config.toml
num_hidden_layers = 12
hidden_size = 448
num_attention_heads = 7
num_key_value_heads = 7
head_dim = 64
intermediate_size = 896
vocab_size = 8192
hidden_act = "relu"
norm = "rmsnorm"
norm_place = "pre"
norm_eps = 1e-05
positions = "rope"
rope_theta = 10000.0
rope_fraction = 1.0
qk_norm = false
attn_scale = 0.125
bias = "none"
tie_word_embeddings = false
parallel_block = false
init = "uniform"
init_std_qkv = 0.0266
init_std_o = 0.0266
init_std_up = 0.0266
init_std_down = 0.0
optimizer = "muon"
learning_rate = 0.0105
lr_mult_o = 0.891
beta1 = 0.93
lr_head = 0.00714
max_grad_norm = 0.5
warmup_steps = 200
schedule = "wsd"
decay_fraction = 0.779
decay_shape = "linear"
final_lr_fraction = 0.0
batch_tokens = 65536
max_seq_len = 1024
doc_mask = true
train_tokens = 338400000
max_steps = 5164
dataset = "wikipedia_en"
Each number is 128 + 24 x the weight over its row's rms, rounded and kept within 0 to 255. Layers, rows and columns count from 0. Numbers have three digits each. The size before them is the row's rms in percent of the matrix's.

# layer 9 MLP up, 896x448, rms 0.102, rows 68-174, columns 64-127
104:113155115137104108130125138144132114119142154096116108146134115118125124126188160115124097120131123133181101085101104134122148104126156153109149115100125137114104121135100123104038109110132154
100:177156124191130128107118149160135137114116125129126085149134119147140144122133157138159162086155146160126119115124154108118116116131078136154104102131089159109126138168135122135117137151092113
097:149135071106118142125132156138118120084134078135114119160144135108094159146099130093146130107105146093123126202125111131132119130114124099114147088167092123105141158168091113104121127141126124
094:079115126107152159100172113114086103118116111137126124055126126120139130162111136128147139165094161106097117124067154154164161117151107136156130124140113110111097101132150133120144132151132121
111:163092156104095087141092129180134104083145073138120095112145151130109147137161079127119131109140098163130084115119141111091133134132112164131179152149092139123100110136132107151134123153108148
098:110137107116174126090126111131170144110127078159082188130127117182144153127100133116150144096133138132119150138121093185162103115142171110141168125109115112164149122149112147148127078102155123
107:097121147152132127129151104131138109153115107118174158131145097173157110131139126121107114083178140139114108185164143175129102078116131111099131171113114136118121102109137098156130143103094153
097:114160153146143112141120152085127132146156136094120086126160131095146140113170106161140121120146144147092140138146191115082155113142139117157108160111158114107135129134135095143053132163146126
090:168122128114122147071115106087099150151112128152109130163124129082171110147138165135143157080113135132184132081121154156125132100142139127111053163145105122122060111116128122174140118153121156
100:152174120162132114131118122124159147109111120117116132145158166164124133139096122152125155130165134137150136132132140128108116134131139130098147108165155121186138105137155083146081094118103108
100:159190130105125116130119132088133112099141150129157149140170123186133142157120134120093131127085119081111167126141140127122142166171165127136126123115111040099141123128128130162158138126135127
097:150165133090146080142115161167160149138128125131145088142147097138141113143102103116095150127102104120102141144099112096127066094145085158119129117164120142085124150152159113118157118157119129
113:087123131115130152089127133129126129145135163138094130151123089138131124133077135126102111064149147126119165096131110127146122121127111144128153168124141167121094101144168099119111129099087097
100:100144130130132137182130165117109147112093146091115098137105149155140150136105137104135171141114131120102153148115111138126131169082067121157183119127182141108121132122114123130123146120140111
096:153126094120139102180133143177105156125113113102108157174104149099125126131108110125080134123141130115149105104103105112098142111151127168116159177188111143093141111153127158141100143151139123
109:090125142127107116132163127134123131112158115116104129157107149169148143119117122157131139119137161185154121119119097166164137157093129124147131105087133079149122104108098102180098151150151146
099:142155119108134145088141103192151110141182133123118144116103126094137166070126125114116078111114154160080135107140152132112092121111166158112140126137114120183146135122096138149138094168099091
118:150134145138132125089120120145153202158137159118145084150136134136188158116149140141159141108158144156078131134107134163115163102095119141149162158186136117125125090109154139137144124132153114
100:149091116163153118124130145146155107111142148122113147139127091128135117122132116132157192136118134073147123121133137132163114153144113133137135095053154155127114068085155117136110132086111163
095:131120121132118094158171118205109151143094109084103107114080149177114124149122134123161141105122131109112083132097153108113125140149158139090121151098118097151158146139129117148162081157119117
095:116098137137128106162137157124150114137128132104135143151174130126107132113150149174116142097125086144161131157116105144151103145151149084126123137145153132065140111166106106137104119168078134
092:134098097106150135138143121108106124110147154108099107111106150106131178115138120122122126113085100093170108170101102118098095085115122158130159149142119125088127133145117077143132150157107163
095:178157085137161129128078089162163135144143139112148118123119130097115141159101171139118112131116130140102153113173145132180135119091139104141141119130120133095115112178153103157151099138117153
110:131114175153122153097168147148113106084162112124130105119097135140128148130122119096078153134144150111107114157161117158138110154129147120092130118120101116167136142141164131149117118110120096
099:147113161120139153153126178142126073111147114093124132129102147149077092117082175114074186109121148143115092136130157134155136115150081147168099141152144109116128115117099064139077124157149096
100:137099138127103125099118121142135119117111159141189112126123129081112128101109104119132132097079090101104174125102121088149104137113065111132116088123095105133100166130140146117174133136127130
105:128150102140145133119135096154138124148099171138119095120128101193114184090122109150101117112099108102153103116185103155150161139119100117131131126120163129110102120146150143196152144125110114
089:116117131157131128105139159136133076146123093098119137147140104105152109135109115123125122118131140125145155116112145139169106127088143109160100121145119123103140140104119113171144159137124156
112:176134122120135112121157125145100091118110140111124166102122149176192118119128125083148127125123127131150138135126124122142145139154146154115126154147092089135137123143170083119154123117154129
093:098143104165077125137143105118143087112140102074095153149152171130125148129123134119118093068118118140106110110141147096147106143120144138108156115151134133109148120157122128098102111139129140
093:135125137141094100109132109137116111115126084169098118094180116112142112107076125175120136142129098099133089129085134129134087119172144151124158099136170113122131090095109123151091134126118159
096:145126099113156116129133078072150153092097143156112140114150116148103131111118153126097129094099137107138136116113153127139126123083091113100106121104119181140121098096157172149123156122077130
107:134141150124133116159131118175139120082156139111166120143131149119129169147095145131127150116126132141139122138117095123114123161130141147093129124133073154113141147137129129118102125149064096
108:094136099129160096117141115109134116098110151143109117092109126116117180123155161133117139128115156146115136166106133127117148101116151126170118109162154148106080154128161136138145132147108158
089:147143132097112149124146120153136164122123149144134144130195162092129171140164145115118116092121139147167123135125101160151118140089158121133124144096162114119080091124165122142151154134167144
100:141135152125112117128135107147130136123110154146129105143124143109101133128078103116152153116150120118082090173100132123108166127104088132130103123099121130138133176132161114144121130131132139
094:121123193177151144181155099087149144098148149133150127111158113161074125130112108090128125153144129123149087136133155119145150161124120132111151114144161095118108115129125139172114103138150093
099:115136116165082135122152155142124083108114206104095144149119151140128163158116098104116129119123123119114101109117148148148183112123157120142141121125103131123121098169128150125116152077090092
103:169112153132082128144130108089178102122096123150099121131120116110112132120124094137104142086100094139143162144099125073049127138127098158139107125140118165147096125128176119132148091191117127
103:114118109144131123155118146119132104130102150119104105114123110084122173142149110132094093106118094111130144100131123168152163105115143131156138112138150121166130098177132167160110083125107160
096:148123156129117159128116133132093096125128138089143117099065123134129160120152107127113087131131120123147154126099121133156147126140107138148172149091146107135114131113085110150165153094096185
103:116139157150156103104104118162104101156105088114146111158130116145138117166137154109106159122141150195132095132095175136107142147160154125114117143142097164114089134149137166099127139173066123
098:117134127133142129126152141125152141118133140145125135109152156121071112084131116139103110111083140135153077129123139147114161125077084189118091123139136125141161182129113116122136119137103120
107:146139123112154130110078096130121153109120143113105154117168166109137152132150096156141122151149102157117160112081126129142135100183137149133144121143115126125111153087131114107128058148129119
102:127152120112108133140121120158152147093147119169112175150164111146140138142151102148098133136106118113113133155116127119158144191102150152125140142076145092104083111181125097135126125163114129
097:119137133152125109156158060131130149147141139100115100086125147141132136168139113119125144113124118105171129171116073121095098156133186132093142154156148095131155066144122158119135118125115143
099:106132155086131130093112173159129118142104210134105100113125087119160169094118133103150124128161122144095130110116147137133107121147133088109104145146177101145132140137143093139114121130147158
104:096117132147108118150103162145109144123094144111164117117179135150134151119115122114108143144116118129135125135141134124175125133117119131122085096118135128109129103121161131132129107102089131
099:117150128083129130073135070117093136086129135155153133121144137158152100113148109110138114116125160112121075162150146151105124108095153147141165160127153152093119133138162188147148131094086173
098:119121123123136101144111122131138156117134116169119141113139117104137114139162122103128127093096104137145134115185108152155171129097112111127134146157170164150100134161142191138104132127151140
106:163144192077108082148137148101113112100121115079114163133131090142101179145123141124086127114111130139093134114128097159150168102108113138130122114134095145119078124135113160117116134147142113
111:145189132148139124126112105117136129164128127128135136123124161111149127084126103154107157146106167149117129128111179079154141114132196139107160120165161123089119118131107136154135143099132131
100:118134160115095137161109109147117119161119126112105128123157129134134123110125136136100164149157164161125131151117174147152140114123145124123121130136145120121129130165124088156125103101139143
096:175105165117142120108129135109133139098146112164163109140098136113117151100130126107127182103124164159067123127162169133107123137155152112110127070151146131135098142079147133180149126120123144
108:164103109113145143118131114142127125149163140140151102159120129127150109136120149099117141089134115114121158134122136127144134126146101136083119136118124098109142121135121164065146109140132121
097:117134149106167154106139156137143138105102113144154133125097127132131157131107135094061131127191132157094136154127114125129140144138111102086124110128123115069152076179116140120124139120122148
103:098130119152158128169103128192165146087111167101133161070117131117127144115177112107112149154141167120133133117148117099120131080104146109090130144090166117174150115120131147111149151190139075
098:155101142099109125123134118121129101139133092084141127155133125100080124156107162125117130090126143132126126115145165128140121149138163155108127176116165083145192150103121153099077132192138144
091:151099068099166170141108136116133153170150103086083119142111098140117141120145134158107107135116137104131119169146134133122129143123100118118133095107166136095116151136141126133101135115109115
100:108159099133119114131140135073169140082094108131143144133144123094142169109138119102142113120129127163140148154134105128116135151159137141151142133164142126115145170167139101132149092144147125
104:084120104171094172120147146103170162105118110121128127154139115140088125088112125147115171136108168129139135136118156136096114090130153157117139158151148145166123096129142120104153141165145152
098:138133134115142061148100141090108179128159138090161144110081071124160135133114145121165140113144146105119151120154121091108137180121153126124150122152133135087137110127124151179126185128143119
101:128131132118097129178138131167143106160149116118120099115115145113088164078129156114122119149077074162093146126134143126132138113087132158108140181100139113099141164148131097134118127133133105
091:130080161079100133097127125139163125164147165089126136103165116119082151139114127137129122139121161148121164155097146133116110117103146116115119100086152116146104138121133103140079117139128138
101:150131084140120104165133152102127128129136122069103141106144169152165125093135150122084126075097131193116120140138153139135120122094136136111111077159163139144131106093159149150136109089126146
106:137128148104152166157132123131143167139138100137107125095114115090149101174158140140117142117107131113171110138084092154144122086182171140116114127103147104108137137128127128151072145119136126
095:098137158113116151131163122108099143134139120115093127164123131129129158089088156146073177147133095110092128114117158138138159115105118163119086099171113102125157120086136120151125100149095176
102:156110094128101101138141134122129120113164116140086160118144079102080127144143140157085112108176162101133098186130127107107112154173126136108093152159091109083105130152114131121140115162129126
098:154167130157113119151114139070115168104142177100125121147089141138116142118133098115154171148114108144156140122096085159131091143127138135152118120082102115151133121127150086198141115127180128
093:116144085123125111128171111123140162107127141092132135107119115098126149164178149105121172112093144145122145188118163088115094129172126130129113108148149148167108133157148160133112110100115171
092:110135160121103125115151119176103145147113119139126132102141186128123121152122084134125162158104139114125129138091149122135117166100121151116148137158164084122124151120125106118127159105123073
098:105127157134107122127162157126174177117128190160130170115129110113108139119147126094153132120124141125123153102117109106134164135119147153129136122133111084122148172129102097108138109146145109
110:102144116153148165118124148115152121168135169143163092089149144133150118097128138150122099118171139117128086136115117155147132118112073115135158147175137113160079120100143116111091148103111098
102:132113136157130134139142112103119113120144112119093074088059172148107120148091143132111143097093165205105123089108154144155113143150125158157165127089147106136150104114175096161184123092153131
101:125143127122139132091161152177124191137122077127142174084111139163132124132101133126132153134142155104103122146114151127130109124133113104130111093123122120103099154139121100151116083115104135
098:143121094131108118103076138120127086128127141115103160165130127150134121137157122125136147105108113166122117132156168089132132118120142161122128128145149088110055162083150128157095097125127155
095:123149139154125142113129134123079181092140104122127128121134118087045097123182133129097100136101128126122122139131120112160107148160150087122136108127136094121134132171168093145117123128140176
100:149126137141168133104158128139152136120127115155130128147154160147150151122106165124138115149080141152100151140149072152165111096160119185161160096086136155075152091093172119100088091130158136
101:135139118117155135131126123149136135141136116126128106133164098105134129127088096123109114164137133086127169117153116158136170097112115137114103174156133147163116129112102139143155105098140185
094:107125131133128137122131085116119142086116084124118175121153131136108127138123109143088161124157160109164101107158146129128092153137102159134073119097140130154099132110101084112119100145098128
106:118113136104121110112134116163151158087143142115113136133108138131162149144151136109150117121115085132136083103135173180164155145117139143107148123141123127162132114118110154115126094159153109
113:101104109120121106138105139133129126125175126112136152142127160148133164134148172146140155109152091145100075168123135143114122123145091090108139149139122139134111112121148150131142137124123101
099:166160136077140141128143122098134170163150173131127168116132085149137184133148110142111131154085122104137149112119137143169089133114130099142107130135156164103140169113113136121095092164101128
100:117109115091123093101105109133123115117113113130145140134110139126124186138093209145135121101086171135115141107105142170170127065116122129094091142120191127102104120170152189160129160135134096
101:086123108122105151117083153158093069131147185116132180138124163110100132107109123160086124113125125153140098138159131077132073115157157159125136094154088107116136101081170158141122134106148144
099:132088094115087152129192100124103172124092139136129113160175145098139153087116111109118132120089091150137099110108122129114194180140119157156174135138129117144129111134164110136144133124128136
099:096125152112112096142132102141102141163111145099138142111160145116139132148114074131126165132150090116082099099166123125157142113159169130099122136139145105139127087134136116132096127142115124
093:152133139118139163155105177145140100129117120089161141128109133102103166143131148108124129186102127096160173134146075174142130106134118140113155118157134112136141134098138113136144155144141084
097:103181144107111139132110131128115096160125194097137127136118151125134121140090150133108138103091114079107125122093116131074124109086108115128137129144084141090160126138118139105133138167097090
100:138162139110116120117090089082093148073111123143133088118103108105144162144153104143114096184123152121145119123137122116113097129116130128120154158126117130150135119140164113084150158098139078
097:112138097092164094129151134107097135115128122152182140133090130137152149072150066124120114146124105127118163098110113078115158053121118132139149106131107101187146069156102146155111128142108180
105:094143140136131113140118125108114093141132137095132142126140095160131132163117114141136135106100127146128168125104090158150165155125136144189117097102125122149135104070121131102124098145158107
096:162140130125118118125142125124107143089160146180139113132153108116120165130126116128115148128103098107142100111104128165122123116153142081106134102146142165143139061119142167146152118152126115
097:128143124103086152101115130115115095116113145162127184114135141107060140103102100117128101126175151138139127154191133129164118136138147120142118115137194119091098153139169089107084158138088112
098:158155138152114155158148117081106133069164140140104133166166122099087132114139110127084144146157146121141097091101107144107127171106134098126122130162105114108130131133110124102136131099122087
096:119124133113148141117121122145118094084104144094104124170134138146096151149133145079111138139112132160149117088118158115133115121117141132084095138136136118167138104131115100093107129131144120
104:142172112126138142127093112111135141109138110111109102162119155133154108117152125113065140119116087142131114137087139063132149155131185153117148106117156143128107078123131117147109183118115141
113:144128142110135127130096154156100114138134135119075118142101081169132139095129108105126145108105109134079138112171118161114138092128100150139103122117134153099091124092140123158144151136153154
097:175127125124126107123116100143139154144125124134137114134142141148121148097100134085161155112121136142135115114116097121092120125120141117112132113161129142171159118122118101103140136119083121
094:125153087166147133140106095142123115112139154138096167112149136113101117123158131106137109142074099120119156142139107129128088166141145133105134111116149147079126098156119165110142116153122075
115:145131094130123145128113148095130099115152143177140143120158134115130142167143151119083131106110132094095118128135094157113152121085092202140114118107076166137135128063134135142127187112080116
099:112139156188103122109101125115116106105116132120121094106078140126143119105147132105138153112139092165114109112146120104151145129109139133152170134123143168142130093143135094116139134147088080
094:122137134077096135130110171120118122130113135089151094095111118101138140156139149117094141100124153087112154082149130163136131113126147124099139147097151106142146132113170092103127122135150153
107:179146171087149154147115143109133126125128123150153150092179140126144128132179112123127107123139145108129137147115116149161146093127129179113136185097140164123168126123166093125135085163137166
097:144126097161094123170135119150156144115108155102133116104137136156111147071176151143076165094126140165112118158192141150142127102138128090131150163139159140120141105143139165110114125143115124
095:121132156160117101142122092103118101108132095139118124100131153106162167127098118174131136133145093160181117153118111092099119122157115093137188095139137130121166078137130153126127139108116146
097:107151139133114147108143113117154150128127119063172065099140173127146117149122133113129101168121119111125129119118108141157182135135167152116123130140140166120161187092189142136130142140133141
# layer 9 MLP down (transposed), 896x448, rms 0.0751, rows 68-174, columns 64-127
103:144130149165154140141140129154135158133151154089126097184132131161180144117122135107135170105114099081147117142130119130100088181100096145111165089153101101134105123098126155107132140115121135
101:129153141147146161119131144181161123128097093131108110094163129095129124131109121128140143098084134147143134109157138143160121121110109169140166131120125138102140109141105115169117127114090097
096:134125161114139079110141120120146130151149117132125114178097104162144133109129126108129143166142095162093159140147089129137136122177148130136146095122090164151140099122102162135146140130141122
091:141126114134147103140148122127132122134114093169128118106116140119118173081148130155127141162085157083089104142096145121128155140139126137135107137182159157114179113141132118146141155176092153
103:103175105172165109121132151112138107138155121156163142201111137124118144128154080115101111089131130119131099121156086104125121115155136094150147144149163179137114151124128120123111169126079197
098:145143138100150142120129156129147152147096145138088133154126098123113141106123144099152101144115136066124130125144105170138070146097104115074147143176084173111130143138092134127132114150061151
106:109160158129090121143155115105118177148099135108114115140146091122143123074093101109139167156171097145131124121135086113114118117107173148147120126140100124127143132110132144109115095111120153
095:175137124137138133117091159099171175170118168096136089122088164153124136144122110158108113133120115144110113122138073109114127124121094108145118166140141097132142101133116158151099131122170114
087:110117130075120138140065129115147106142087099173107112159156144106086122140166133131132190091122114092137107125140118153107142159119158089113136147110082172139123141133084091156146124120084136
097:132138104137125103128116141100113162085137109168155105166102112140131167121119129149134169164142127088209152115137119096130135094133167132103121140121104081132191144152141116126164172121108157
103:139106102126112092126080131122142118137102067162160127130108125135150102160157141084124096133146135134112111106115144162167119147127155161114133109165120120134153103130170111136136116095146112
095:149120114122145137127154127138139138137114145138171157148131075128118134158136146120109106108097121089162132169108155138152126122092107131121104102147098138146090089089150175108101140151132111
112:116104080094124114099156134133107170128110115143098134173123121089142122094107126154113095123117091163140111115140138156114134107123173124144129159115151113148177159126119139125104123116135059
099:139143159138156120175094163134119158129134152154114131147122124088139118153138100131138131161092131131166154166100178148168098082075108159154184122150145158128115114121078129136088104106083142
104:080141081105122112129184124138122124126134132169104145165172146095145113134150112146116152117143098082137106124149150133115120148142159150101128134132116116175124104097125153111108141147115126
108:091096104128154129086145120102126163144192122176109186113123126101137163144128173131126141097142173148123118116157112128093130140111130150150120118099141116097148140102157148105100140129164162
101:136099120114100146133113148141116122103106123090088084107127138159144147103118122180184135096098156136138138095131140127149125116108113159148137110151101117127152114141147110134119077132124128
115:155177126140146133148115156083136160149113122095097133185155164154140131132132129097141121081161134157134174113137130129108113131086129130152167138123132137127133120094141120118142110102152120
109:138163145131169144098151136147112137109116127082123089177100103175129121127116141104128137152125182146107138100125108127120114104085173100089174094089121136157129073149141138128154125131121131
097:103099146104147127131121096121108169067123107115138111070103103119198105114087101094115136115070130137118159091102142143132150113160149136115134105107125182121115084097139139128109073160138150
097:104146116184182120124109134156165114149191126113112110090133141162139118118104133142124151142109172101154129175125108149088150116115128074164145117131157193100118124157112140152150134121135068
093:136106134120129134115152109096155115145126137126123134099110189127156116127145130123129138116150125096149136176114146100164152151108132092115111068075151147107097087135116135175163150118107130
095:144151129153144090132107110199126153140137128138096096108104124116167144134108106120137102145119104126160100167124158129122114104107094153087126116126089112142125135157091121125161162127101121
105:151142092152123131126132153107108125079140090110127119097134104110129114078158119151117103177137091130109154152149163137127113135060125160109109105125133159171081088140114166103133112141174108
097:139160104119093173122107109124132126124136092165192109179104166157132089134143126122130156112114106088161103126115138154112142157167134132112120118124142133086106170172122133135177126122119138
100:096155092170146112096135102093112177129103129141135109112155139127175123164087090097147115153154094085114131122154109123125082159127173110156133110136167096129130138149190092161133110121123111
100:156118108113156113125157144057126137091128147120145151207108114091119098143164086158166118102140131134108140154133123125160127119162144132125107102088114169119115134161131130123148170122104131
089:129153124124102123084115122131137165148150113147175172129123173119141142185126085105122128123126141130116126115128125167134121118093125098145170131141122073139146121143125110144091092133135133
113:120126140122109174123129139148160149133124170113097126077113100132157103112052136113124131129115148122159127125130131116128143173151102169171108121124139116150135114161120135069162119090140146
089:124139159128146106147137181130144140126146105101119142107092080115132118113123121117118147136104094129118160156162124117119164115129094116097164108114102118100102083143123135171107136120133076
101:194144167114091115166139117120154193091130165125119136165103162098152136123103098146132140104104135133137142113118154152151109126110123096123158133094109121137129078130150104178166120120127154
096:122129121162114124154108141156139174175149160084150109106108093079137138128098086136122137152136119108137091097105141133116106131107102116132098150119135161117118127107097173096117172120144164
104:099087107077109099192151125098141113157142118125177118192125124147146135172160148150120060147173138095110113154128146107112119130122105115117102081143121107077152127128131126143121128139141124
103:114145132139151173096082151127123097123151135182125146130125142113100122114096129182111124120116153131115177149111098152116123121108105124142121085153142114095140145107142117121107115158059098
092:143111141144132127074099129102152125155109154137135118121146181156087123101131130086147142133168107136097125125117124094165138138123098096159107152044118159117151141141126096138158122110169134
096:082147101158103125178113130124090126121139153140129166091182125150119126119147109152113136152123100137100117151128110118109135101116118117141163143120139126123149159119137151186087092120146123
094:142155135093124157145133135102116145116160139125114091132131143177118148129096124135107111120124085157162177163162113134135150116162109148130138156138106164110134150127095108167152157159083159
098:138115132109147145167130122124094105134110099138111158155138107127139128100114085097138144080133087156114088143126148130096167123147114175136102121113110135126109112143157144128158086145068142
108:092107099127118097142114150136164107093133133115124138171114081160173133139097071134150179127119086097098157155152113146105118111133124145123143125076117112144152115158149076171131134112129129
103:186125120135133145157157148107175159123098134126145161123168160120149113122132136128128127124141110117158144158077103150136085116130135072124123165147136106135143135182122117154142097112129155
092:157116123151112166095114086130104140155114160129131137112141134147094100123144158142141102129118117127082115163139151156182144160149101177117128111098130130122144089097117144158127152148111148
100:131159140129133145162097130151161141152157158072115132200124137141140058119116060139155161120088130104166136136167107152139112162155115131135117092114102128138098139113116134130137112083102114
104:123124129107115083153111155120112165126126087115099129095173125086130140140106121114135085098119124159136117120158109156113179105087097149108107135087137123144171112101120113171104104104119144
111:098091098121130101135105144140130137141171161101129159116163125086099146113106103142134146145124115093090117155083156113128113085131167065149122095145106132178105118104127172101135109155136080
103:115148136200117125134138129101134169153128098143136140152131133158161113168120107095142161137146128138136150110153145116124066141097110134091089137084129149124109169137129118144135149156108103
090:097165098140143176077104129150126136120154134111159143005146143145120138106142086124156147166118118120144151135141155140121130098108140139083123158124139126137097129136132108094114093154082133
097:113136162123088143113166181097117099131123154127139155065081130131124124144150118118103140131132096123127119149090134176141090135116106134134115150137134124124122103150103132144139098124118109
101:120132103081157117168142116113165145108147169116159157116131136150160142133120121142147125130127142083131124094109093121094129123113124169074117148079128129163124135095113103189129143121112115
105:152099155133105077127091137123121089138163116127146084124143116138129140111140117106124152125091127103130103164093125182127108115069146124123124142112132127141098093120125146105138141165119097
097:145124130121153102130103150150145113145133158111140079087137111120129132163087153163136060155133101168097150124170127096132107110128107140117137152152130129094091145113123119111116104094106127
112:133127161094126120178101123146140108134131122111163138132131106109141137087121136142122107116149100135148128103103157130152146130101104145103106117134110165163079150122144130149110133109170099
101:139180150090087127150134125115141168151100176142123082085147137168103082117148122152149135098108106159101147116155141119165155139091154120128149142115143105126153095144146115129122110077142108
107:133083136115132141168144110103135115139126083130150146090094113095116084083125075138133122131123167119117087158117111122148104130129137108140170091100099161147145126130107165149118056125151110
098:161111118117152152170090137142133164102161113131103120069184121151123106127159155166135124152154114129141128129131135151114130139100128121129108137164140095095168126122109159119157114145118116
101:146121125108169118083127139100112123087099119131105148106185138120138119059121147104150092138123101131146088140155144112115102127134120133103119172140123134140138097137131128152146137141139126
102:139107116151149104135144158097150116123119141129103129066134039150130148137101143119142132105131152123110175157159122104131125165108154108093124115181133098139106145147128162144134106097104119
103:099119132113166130156126121138129166103108090118123170096147136123121121162192153116145097119134127139141120119107112107162157106090126136156083158088150112120145134108118128129165112147109168
096:134120150128131157093142116143149097142115087132154151071106181133104116129126145125150135094123095152134135126100076143150137114084119131156155120171086109108124135117118081097105112127120115
084:115111124128152082162148129125136129093109116150151147147103129080127141114081127126134104121156097100132104163091131168115130115143157136148131109061131131141120150120129135190122114109130179
092:099097159175123175128111153128102154164086122147117124214132138122137127098189129142157072147107055119120147139131145136112110140121170129166112156139093159149080141110158150118139178122136120
104:152143149116142135134163165145153102086118147195133084198114150130133133139108109128166139118113117125127117133138149107146077115099155165145123114097107131136131120105132097117125116136128172
094:191137128145131133168172140144150137112136112110122159134110086144081092164133173169220170117149128146144097160129158128143115109123154129135110153134096143111106142148104115140119123142180136
103:099143122102141121158132133152110126106111098154120141107126154129105110086104150145175144155092109140098111132172129081101111140141103118117153107095120089097151172158117123116144100107100112
095:134187129121144148147135108100097159089123167093124115086097143142116112151146106107107141105139151148128128105110129157132168092171139111112144117139117124131110101112141086148111133109093142
101:126137107159119136157152112109126120121149114128118128086109157159119137100129130154071096125100138137140132127140139143167096109097152127139086111183136148151167140126114112159121096152132093
107:113109170185144096165149143152101091124132135128142133153120086099175127138123153152121108131106143117118159149107081117123139114158194100109103095123176137115146147125143147113135131159097115
096:188127156100129160118127090147141122157149113124133107201097119116158127127105134126139111109150149151098125102134154131147101112125106100160132124091103131105149101128097152147169126135124099
098:153145124124114086117158136150140155142147121153125142133114098155134135125101118128130138155206106114139120172182134102113127117127122167087134139144113155126131151135110137162114109121139095
101:123115166152104089131112134132126109146095106150092122135098167111095115112095131143125119143118098095124152148096158114112122112154123124132100090132123127141173125085155106105115133071156133
094:164187119138147164111109104149144131152126113111139152105115137135063100173131176151062142118121120132131147157098112114162157157112089131167124131163095112164140114162152148158122112119146122
099:139124091157138152164116141089149110088158133134121094090166119125110146120102124153097110188164160141142115127110152142116126137147080119101125091097137143145158112100115099181133135109189107
091:113179141078143111118154093104138107151115134108112101129116139132136167174122148132125113164113139125098135091113108093151164127108141185122129106105101111129122140113117157158128109121133148
104:076135158135106124099112144103145130117113127135126053073106134117099167145122132114140117137120158132121157152159130151139134159109098127180155127112139099150137169113149141123092147111090176
094:152099148174112141126140198152123126117138126154112151086155163149121145122126111117136130090182155160131112098108118098127127127170098127168148139172149101147153136139110099178131108117094132
102:129124087120107127151119129108125142135123096124136101035094148119115163119137144125138131097119134118129126114108110103133135100119084071115151146135207170124130100143152108156118113170121138
103:123127124124121082162121126123112100136177143109140075164153109135136137136136138127115105103143167137145109151120098119108127098139088149135083150134149114142094108125118136156168121145147128
094:099104109135163145089128171142118127154132127162107131095153091140140117130202123149086115134171130134140117127164131111108146164129128123144125116084112122118157081139129122096121101142134085
101:149107116134129132154141110157128107170128146146106083091108090125106106083131090103128131142120122100084149068110151130142149101097149113091129133123123136115141098137147098118098136135163147
104:120168117132108114128130129147154118118118136105154156107083102137136116132119069095117132141110160117125109148147136142106117134084144135128131185108131104131140131104123116181139118128129154
091:142100153125144157130120079127122163134099149150110145126152141145151080119149148134148159136123118117115119139172155108136108133138144157114163111108141118158142099087132178111123141126156109
112:096154119124113140104161130128128143115081129108118151123118141107095122151136098128138137149122108157179119140171105114087122146137148152156134106130134153154128158116125110129130139131130117
107:119105083093114128152125100155125124122139153101123125213132120129165126109114135156137152133192104121136155144126149113124149155116124109115130123105124138091109137109165108120136118151115106
097:122138127173185140145149194122112132130079091142122154158140176152135162130121138116137118124107135141088104103153116129129126192138119096153114138163122135108130136144101136109102126132158103
102:112076109138160134147096125134121127142150122103124144122115119162094144108154101129159089094101085143142137118119089133147159154129114143143140144103152107141122150139096130119150150134135134
096:142121138124119110121130109068089129104126103086131141115128133132114147168131122095153141118152159135121114141116079103139147131131097148162108139156140103105130129080116112115129109173109171
105:152080123118112145108113125135155133089129101107088073177139126153138141097106134133114147152087147134135104108141124083142102145141133152084147128105130141161097134108115120132111109139160120
100:124124091093135131129113133100121102160157105079135153152124106146114184158075137124129167156160160138148102092130082161115117129154125178133096143098142135175130146106113162117150145112112139
089:167164130083169135150124098170118098123131095152108162108127130129120147093149130068121120176081110099100121129109154124156152111133102105155159079115099159091124129116124115127139143090117158
100:139128111084150110144122145138091128144119080133131100105109147151127128097144124163121112159154128139118142134130126160121108107082101141158136085131106149144101112102091099145135149122130120
097:146116109127170149191134133159085134102134120107103176152137124161132114131130080133138108143123142084158141110126133128150126154131118138107137109099129075126142120140140092102155153118138149
102:131134141090099115111090104123110137119115125101148139119117131126168136127123117112125133136118083146126124163117141108122124097158126115122158156118114156173139128140150120125147126117174079
107:185128125148151117094136110109123133106125160091092135137128091154122109126127107118083150118122106139089136110085132121169153161109157110168129124152137168139112101171076132161171116130083074
095:127109129128075110115120138147149171124141138120127130153050145151129161106155136134120108139089136151091137147150133123129136096151107123139150103170125128073139170098148129132162150134147120
105:126114079076143140146119123126102129154098186112144130084132140163109138118115127121143127146160131115146150094113169081128135116119090051126098124142100115141126149146112148073153151149123124
106:115171110125150126154140116137118151141134080115169097109130145111089133134141178149110115078120137117138125120148136089151140135126112087107110066154113135091177129143137134104143091130138109
097:105164136123116126140144139103136157125160103099181152131125161136148133113115092160091137150158138120165112143136108192127132135151156100140130134101148136116146090123110152095081171145093145
099:180144135089089147183125107113117124123144119158144074133135143108094084088147115160145127117105125124096158159137127146147130148151095093146098117083167106124115139091120137122112169139121093
109:103107091148143113124111106139149146110112133119157114181133115115116167105132113090091110179115099085127128157117176140130114124110112105118120122125146115162123131134127161146151122154091168
102:117112115117114111155116128118161115158113106117151150034127121123160123124122090091151127130097153165120117106142105093110128143128103145123096141154156134127111108133124125155123115128112126
092:125118150120120125106110124141130106128089082086143120113117140135130120117134116128141104167173148119140115151132180134110120130117145104172124132122128136117141165100118117216094073100171151
120:117133123118140131132108147115104145125128163101118152112124130117159129127123127136167167117126163115159119118120096134142126155117102115119142133085129161098158124110095114138135167137121091
095:150124083162151132130120131106083073172125126143164108000099120106118122158091135122132137092138103115109163130119126118133100104172154121137126127135126118170138153129109109131146111135132141
093:097112109156090122148138148204138102099146107133095156060136178119086113153103114116141096159103135150164101140192155123110152131131113095125109121085099138137092107127154127114121128141109165
101:118154130149118131161141136141155100112067130119115157093151123125120163126136144135058100074085108176155121107119099155126145161106119152128120126118147160142162137127165125053120122167123098
093:133164133103131111120097114126154111131105113137133133142125080129100118108147162108148138113137126119127125126128162168115141168148096129111107144174139166074114108098093130115129092107151149
094:095131128106107116132145130105094138077137125137101119149149144111110122132107151143111182129112078154142142155105137136115150143141142117099167102167126166128136121109136136137160159117112170
093:123110148144139158100141123106144150129104151182129097069158132082133088130120067106104162184114111135146128138112139158143127116158137139118166147104142161166125116146151161135117118147104144